Each number is 50 + 12 x the weight over the matrix's rms, rounded and kept within 0 to 99. Layers, rows and columns count from 0.

# v: layer 2 attention value, 128x128, rms 0.0522, rows 86-98, columns 0-127
# o: layer 2 attention output (transposed), 128x128, rms 0.0643, rows 86-97, columns 0-127
v86:29 50 64 57 50 50 52 49 61 58 42 45 64 40 69 57 35 49 40 50 36 44 65 46 39 48 40 47 53 59 44 46 43 59 61 41 63 40 47 36 43 44 58 42 53 53 50 38 67 56 55 53 50 37 31 40 65 68 56 58 40 39 51 53 48 53 49 46 49 45 64 60 50 44 46 58 46 50 57 49 37 73 48 43 47 54 48 46 39 56 39 59 68 54 81 64 59 53 35 69 52 48 57 35 47 51 58 46 37 46 58 59 52 33 34 54 52 55 56 40 38 46 62 46 50 29 42 35
o86:38 40 41 51 36 45 78 39 73 55 46 41 70 57 78 47 48 46 53 44 40 39 43 46 46 36 37 58 60 38 24 62 43 61 51 52 38 56 52 50 37 58 48 56 45 50 56 47 66 53 52 54 34 53 41 37 59 57 49 39 34 64 48 56 48 57 62 51 57 65 44 50 59 58 28 63 35 59 50 73 38 58 42 47 34 55 56 48 49 59 11 54 54 45 37 44 50 44 44 58 50 63 35 43 56 53 55 43 48 48 48 51 39 46 51 37 63 44 31 41 74 68 50 50 69 29 50 59
v87:48 52 54 61 66 50 39 49 52 50 48 56 21 66 43 52 27 60 62 62 58 30 54 32 59 52 59 41 31 56 45 44 60 50 15 57 52 60 47 41 62 61 42 48 51 38 50 53 52 41 59 46 62 40 39 27 37 48 48 54 67 52 40 53 50 47 60 49 54 62 61 41 33 54 67 65 49 77 44 52 42 30 63 43 31 54 62 49 31 63 56 58 62 51 59 51 36 52 64 62 78 57 50 60 40 59 52 48 50 29 68 33 59 54 59 59 57 59 33 54 60 57 65 42 51 48 50 42
o87:49 36 47 38 49 37 39 41 52 50 60 42 51 40 51 32 44 38 39 51 36 54 52 48 54 43 51 57 25 51 49 81 55 55 35 62 48 63 48 52 40 52 57 59 52 70 54 73 43 49 59 42 62 51 44 50 49 56 32 59 46 67 59 73 40 73 41 38 33 45 66 56 63 58 54 44 43 48 55 42 48 36 64 58 55 45 38 44 35 69 60 65 39 47 36 41 58 43 54 53 73 54 76 42 57 33 64 46 61 34 71 46 55 38 60 47 50 48 60 42 63 45 35 49 50 43 52 31
v88:59 39 49 42 68 44 53 54 49 56 37 36 52 37 43 43 40 69 55 47 27 56 60 63 59 67 25 54 36 50 48 44 35 37 38 58 55 53 47 40 42 47 34 66 43 48 72 56 50 55 35 92 56 70 53 61 49 54 42 50 42 39 55 78 39 54 59 61 42 67 43 47 62 32 39 56 42 46 59 35 61 39 30 39 43 56 59 67 64 55 66 50 61 55 64 36 49 50 53 27 51 57 59 41 41 58 56 57 37 74 37 46 51 44 37 34 43 65 45 46 59 51 64 41 66 47 46 53
o88:57 55 57 40 62 74 34 68 47 54 40 51 41 41 51 44 37 56 28 40 30 70 35 51 34 29 52 57 54 38 64 38 34 67 59 61 67 48 70 55 56 54 53 42 50 25 56 51 70 17 35 67 68 50 42 49 39 50 55 46 57 65 54 48 62 41 60 52 58 51 46 56 54 46 29 46 64 57 50 22 53 62 47 40 51 54 60 31 43 50 30 49 40 50 30 49 45 36 42 49 47 48 58 61 46 60 45 43 59 40 41 75 55 36 30 38 47 68 70 34 49 54 33 43 66 56 33 41
v89:48 49 55 39 30 33 55 58 72 44 46 62 48 42 56 35 55 41 50 52 54 51 30 63 42 36 57 35 52 49 58 41 57 57 33 40 55 49 46 67 65 48 50 46 53 52 60 59 27 50 46 59 36 59 52 54 79 63 62 49 59 52 46 54 56 72 53 40 44 55 36 70 55 45 39 29 49 42 64 55 48 65 53 53 58 55 41 45 56 58 55 55 66 59 55 35 33 57 50 56 52 52 57 65 36 49 55 51 45 45 30 43 48 52 50 42 35 68 64 51 50 76 41 43 63 46 74 32
o89:46 52 67 59 36 54 56 43 48 31 62 57 73 44 43 48 42 39 56 41 49 24 49 39 35 40 49 52 57 33 41 59 31 50 46 52 36 53 53 73 51 39 60 43 50 34 36 40 30 49 38 67 63 42 44 76 55 61 46 46 63 51 53 70 34 41 56 52 64 47 52 68 44 45 50 39 67 62 66 45 54 50 49 37 48 41 68 54 55 58 40 54 40 47 59 44 61 65 47 53 36 56 41 72 57 43 48 59 48 71 54 38 47 38 61 46 62 44 50 49 50 39 57 41 33 49 58 55
v90:20 48 43 68 52 25 65 58 52 64 37 41 53 53 46 60 52 42 55 45 53 55 50 64 59 58 39 32 35 32 32 62 64 47 33 36 27 62 29 69 33 53 52 35 37 54 52 46 41 55 58 61 42 43 49 48 29 50 43 55 51 46 63 60 51 48 66 38 56 49 49 57 38 38 57 56 61 43 49 63 51 66 38 57 69 35 48 47 38 43 52 55 56 51 59 58 40 54 71 39 45 38 47 59 59 51 53 51 53 62 54 58 43 72 33 40 65 48 32 42 63 59 67 57 61 62 26 58
o90:52 78 51 67 31 47 51 53 40 57 76 50 38 61 55 63 53 71 44 36 52 69 60 23 45 46 39 53 56 44 39 49 51 70 67 47 56 49 47 47 63 38 42 44 40 49 52 28 45 60 36 40 43 41 38 66 58 44 42 59 42 56 53 87 45 54 59 54 56 42 71 41 55 44 54 54 49 40 45 64 50 60 65 55 65 52 31 44 32 40 65 48 48 53 43 37 57 48 59 36 48 39 58 58 39 57 57 43 54 51 32 58 29 62 56 47 47 37 56 38 55 54 43 62 47 63 60 35
v91:51 54 39 51 46 58 54 38 72 56 59 28 38 41 52 43 44 53 58 53 48 54 59 45 53 58 48 51 43 59 33 43 43 49 44 45 72 49 50 53 41 45 61 40 42 54 32 78 48 50 55 46 49 43 39 30 63 40 51 29 35 52 51 75 38 33 49 51 36 29 45 56 63 42 47 34 52 25 62 75 57 55 39 50 52 43 44 49 57 64 86 42 66 50 45 65 57 45 32 55 32 52 39 52 64 72 55 68 58 36 55 56 24 70 61 53 44 54 47 48 65 53 37 44 51 32 61 54
o91:61 63 62 46 60 62 54 28 52 42 50 43 66 50 26 38 56 41 56 37 33 61 52 53 36 48 41 72 65 55 44 49 43 49 36 39 62 69 49 43 39 35 44 37 50 42 30 68 47 56 41 57 43 55 62 48 43 46 42 48 46 52 50 45 37 44 81 54 59 34 61 46 59 40 52 47 46 32 47 51 65 66 43 45 59 52 65 50 51 54 50 61 62 52 34 41 52 39 47 60 37 46 60 49 41 91 39 54 44 67 55 70 29 64 73 69 38 57 57 44 57 51 45 37 42 30 50 58
v92:29 39 50 57 39 48 43 30 53 67 54 44 41 66 52 50 59 70 56 53 46 59 44 44 56 26 54 40 48 70 73 40 38 39 60 57 55 30 26 48 48 70 29 21 35 50 55 49 42 43 69 50 43 60 42 54 60 49 53 61 51 58 70 47 43 63 50 57 68 44 71 75 45 54 34 44 37 46 72 49 52 59 56 57 56 66 42 47 55 54 36 60 49 48 63 57 52 25 49 52 39 41 39 54 44 39 51 55 57 52 57 57 47 49 72 59 53 49 46 52 56 41 55 45 30 51 32 27
o92:36 54 51 42 49 41 73 52 59 43 33 36 55 54 38 65 54 64 58 70 64 55 49 63 44 38 66 48 64 54 46 64 45 65 35 57 34 56 37 54 36 23 44 52 56 68 68 49 67 46 58 58 51 67 53 53 52 23 58 42 61 37 65 54 45 50 38 47 27 68 60 56 40 47 32 49 51 52 49 56 48 66 52 37 73 55 51 76 29 57 56 40 49 65 60 50 51 43 54 40 59 69 36 56 51 36 33 44 45 58 39 49 52 52 57 43 58 63 49 56 55 52 45 44 45 56 39 49
v93:64 61 53 49 59 38 62 48 67 49 46 52 60 59 40 22 66 46 48 31 49 65 43 47 61 28 58 49 44 48 41 48 70 45 50 60 46 59 53 53 42 46 40 54 56 39 40 32 81 51 47 52 50 67 44 51 59 54 34 53 42 57 53 61 51 40 57 48 34 38 40 23 63 52 63 46 47 36 58 55 55 70 51 58 55 30 60 62 50 63 35 59 54 35 30 32 31 60 41 39 42 50 63 52 62 36 53 37 49 64 42 45 54 61 29 56 62 53 54 39 66 55 46 43 55 50 51 50
o93:51 64 72 31 67 37 60 33 51 49 65 62 43 36 37 59 46 54 59 58 37 35 48 29 65 38 48 43 38 60 38 46 44 57 47 50 61 58 50 52 65 64 54 59 53 23 68 44 42 41 46 47 59 57 39 46 47 61 47 47 38 50 42 53 55 39 62 61 53 41 38 46 50 51 62 63 60 33 35 56 64 44 41 72 41 39 59 37 80 38 51 39 35 68 49 62 66 52 39 65 42 57 54 48 32 58 33 63 50 34 54 55 48 61 48 74 46 45 61 35 55 32 43 70 41 45 41 44
v94:48 36 42 62 54 45 54 49 48 64 38 59 43 37 57 65 55 38 70 58 54 54 36 59 55 50 44 60 54 56 55 31 53 62 41 54 55 57 60 51 59 58 54 47 71 38 32 54 51 68 46 49 39 40 51 57 50 53 48 53 35 43 53 44 56 66 54 50 37 52 46 47 43 49 47 40 42 58 44 59 57 25 41 48 57 35 63 57 53 42 43 48 48 49 63 55 51 46 49 67 64 59 46 49 63 48 57 35 33 46 47 45 39 58 38 46 60 39 52 60 47 44 47 39 59 66 46 45
o94:54 28 47 40 33 51 54 42 51 65 52 50 25 51 51 60 40 50 46 45 41 43 56 32 57 39 45 48 40 56 54 56 33 57 61 63 37 41 38 58 51 46 45 50 61 50 46 27 42 43 55 50 47 46 64 53 58 51 47 51 56 55 53 32 46 63 56 62 44 42 48 44 34 55 48 46 31 57 47 54 46 32 60 42 49 51 45 54 62 52 66 63 53 62 32 60 56 64 54 50 50 55 57 55 45 60 54 50 64 64 55 71 64 54 45 60 45 38 47 52 52 46 64 43 65 51 48 64
v95:41 52 57 47 57 42 57 48 41 54 66 55 62 51 58 38 57 60 50 41 57 39 53 50 58 34 36 54 47 22 44 55 54 63 63 64 40 63 43 50 56 23 49 33 46 40 62 50 66 39 61 43 51 36 83 41 55 28 53 55 58 61 69 38 53 57 47 44 43 49 75 52 45 43 59 40 45 32 36 46 51 50 47 46 42 61 52 43 50 61 64 49 52 59 45 55 43 52 52 44 51 45 74 36 56 49 35 45 61 69 44 41 43 41 66 42 48 55 48 57 46 37 43 48 47 44 52 56
o95:51 29 61 64 56 10 63 49 34 55 66 59 40 45 55 31 64 76 57 52 57 57 32 67 62 34 45 53 64 48 46 40 59 54 56 56 45 46 48 52 51 48 58 50 36 41 52 59 44 48 46 56 59 45 56 50 54 43 40 56 55 50 74 45 63 58 50 57 37 49 42 51 66 47 52 62 53 39 39 54 42 54 48 62 35 58 49 60 66 66 55 34 45 35 67 55 46 49 55 46 49 43 48 51 39 59 43 46 58 35 37 49 42 13 70 31 64 48 38 60 38 60 53 47 51 57 50 61
v96:44 30 41 41 50 35 73 41 53 55 31 61 40 46 61 45 43 59 48 34 50 57 38 37 61 38 59 76 56 50 63 50 74 60 60 61 32 53 57 56 66 43 67 52 51 68 68 34 54 51 56 67 68 45 55 44 49 53 41 46 44 65 43 45 56 48 35 25 69 51 51 49 34 43 53 54 42 55 43 58 47 58 32 49 44 60 41 40 45 41 67 41 55 55 48 55 36 47 45 63 57 43 38 56 48 43 50 56 50 47 45 62 65 54 39 42 44 69 55 45 51 59 47 48 44 52 43 51
o96:23 59 44 51 52 27 53 46 37 50 45 56 61 59 47 62 61 48 44 25 51 59 43 49 40 64 51 47 58 58 33 54 66 45 40 44 16 48 44 57 53 59 63 41 45 47 39 58 57 39 58 44 71 47 63 49 52 65 68 52 42 42 50 57 62 39 49 55 66 46 65 65 31 36 43 52 53 71 43 37 52 51 52 51 19 46 40 60 42 54 62 51 47 53 38 46 54 50 63 52 53 46 39 54 47 69 54 56 53 37 55 57 65 58 46 41 36 57 34 61 46 50 40 66 67 37 61 52
v97:58 49 37 48 48 40 50 54 53 39 59 37 41 61 63 46 48 69 29 56 73 52 59 63 59 58 57 46 44 24 19 48 55 41 35 55 42 38 63 77 52 43 53 57 62 45 42 58 49 82 42 60 55 52 46 60 68 46 40 59 45 50 54 48 36 43 55 57 23 29 60 54 31 36 68 66 33 60 55 58 45 54 45 45 58 55 38 36 59 55 61 48 49 33 34 53 42 43 46 60 49 48 29 46 75 55 66 35 34 42 56 44 43 50 40 50 37 38 43 26 50 71 45 43 29 45 39 58
o97:51 61 37 45 36 43 37 58 75 42 56 62 53 49 31 65 36 40 44 56 37 39 28 39 50 43 50 83 57 41 42 54 45 44 38 48 63 51 43 45 26 50 49 56 55 44 39 48 44 44 33 42 48 52 49 61 60 54 59 48 50 66 54 59 65 44 47 48 50 83 59 63 51 57 71 42 51 52 36 56 67 29 57 53 46 59 54 58 35 36 59 53 29 50 62 68 46 55 70 58 50 46 62 46 32 72 64 55 58 61 31 59 50 49 47 53 22 37 46 31 38 50 45 35 46 32 65 56
v98:41 56 53 78 42 34 52 61 71 54 60 64 58 52 56 42 56 55 44 69 59 49 48 37 66 58 63 58 54 57 58 57 54 39 55 59 49 40 30 47 41 61 42 37 49 55 64 56 61 59 48 41 73 35 52 50 54 46 36 38 48 70 51 32 35 46 51 63 47 47 47 36 51 36 47 43 68 60 53 48 50 52 52 53 75 38 36 53 55 41 54 35 45 49 44 41 57 47 37 43 83 54 50 55 59 46 35 64 58 48 53 58 46 39 41 65 59 43 50 49 46 57 55 40 55 38 52 48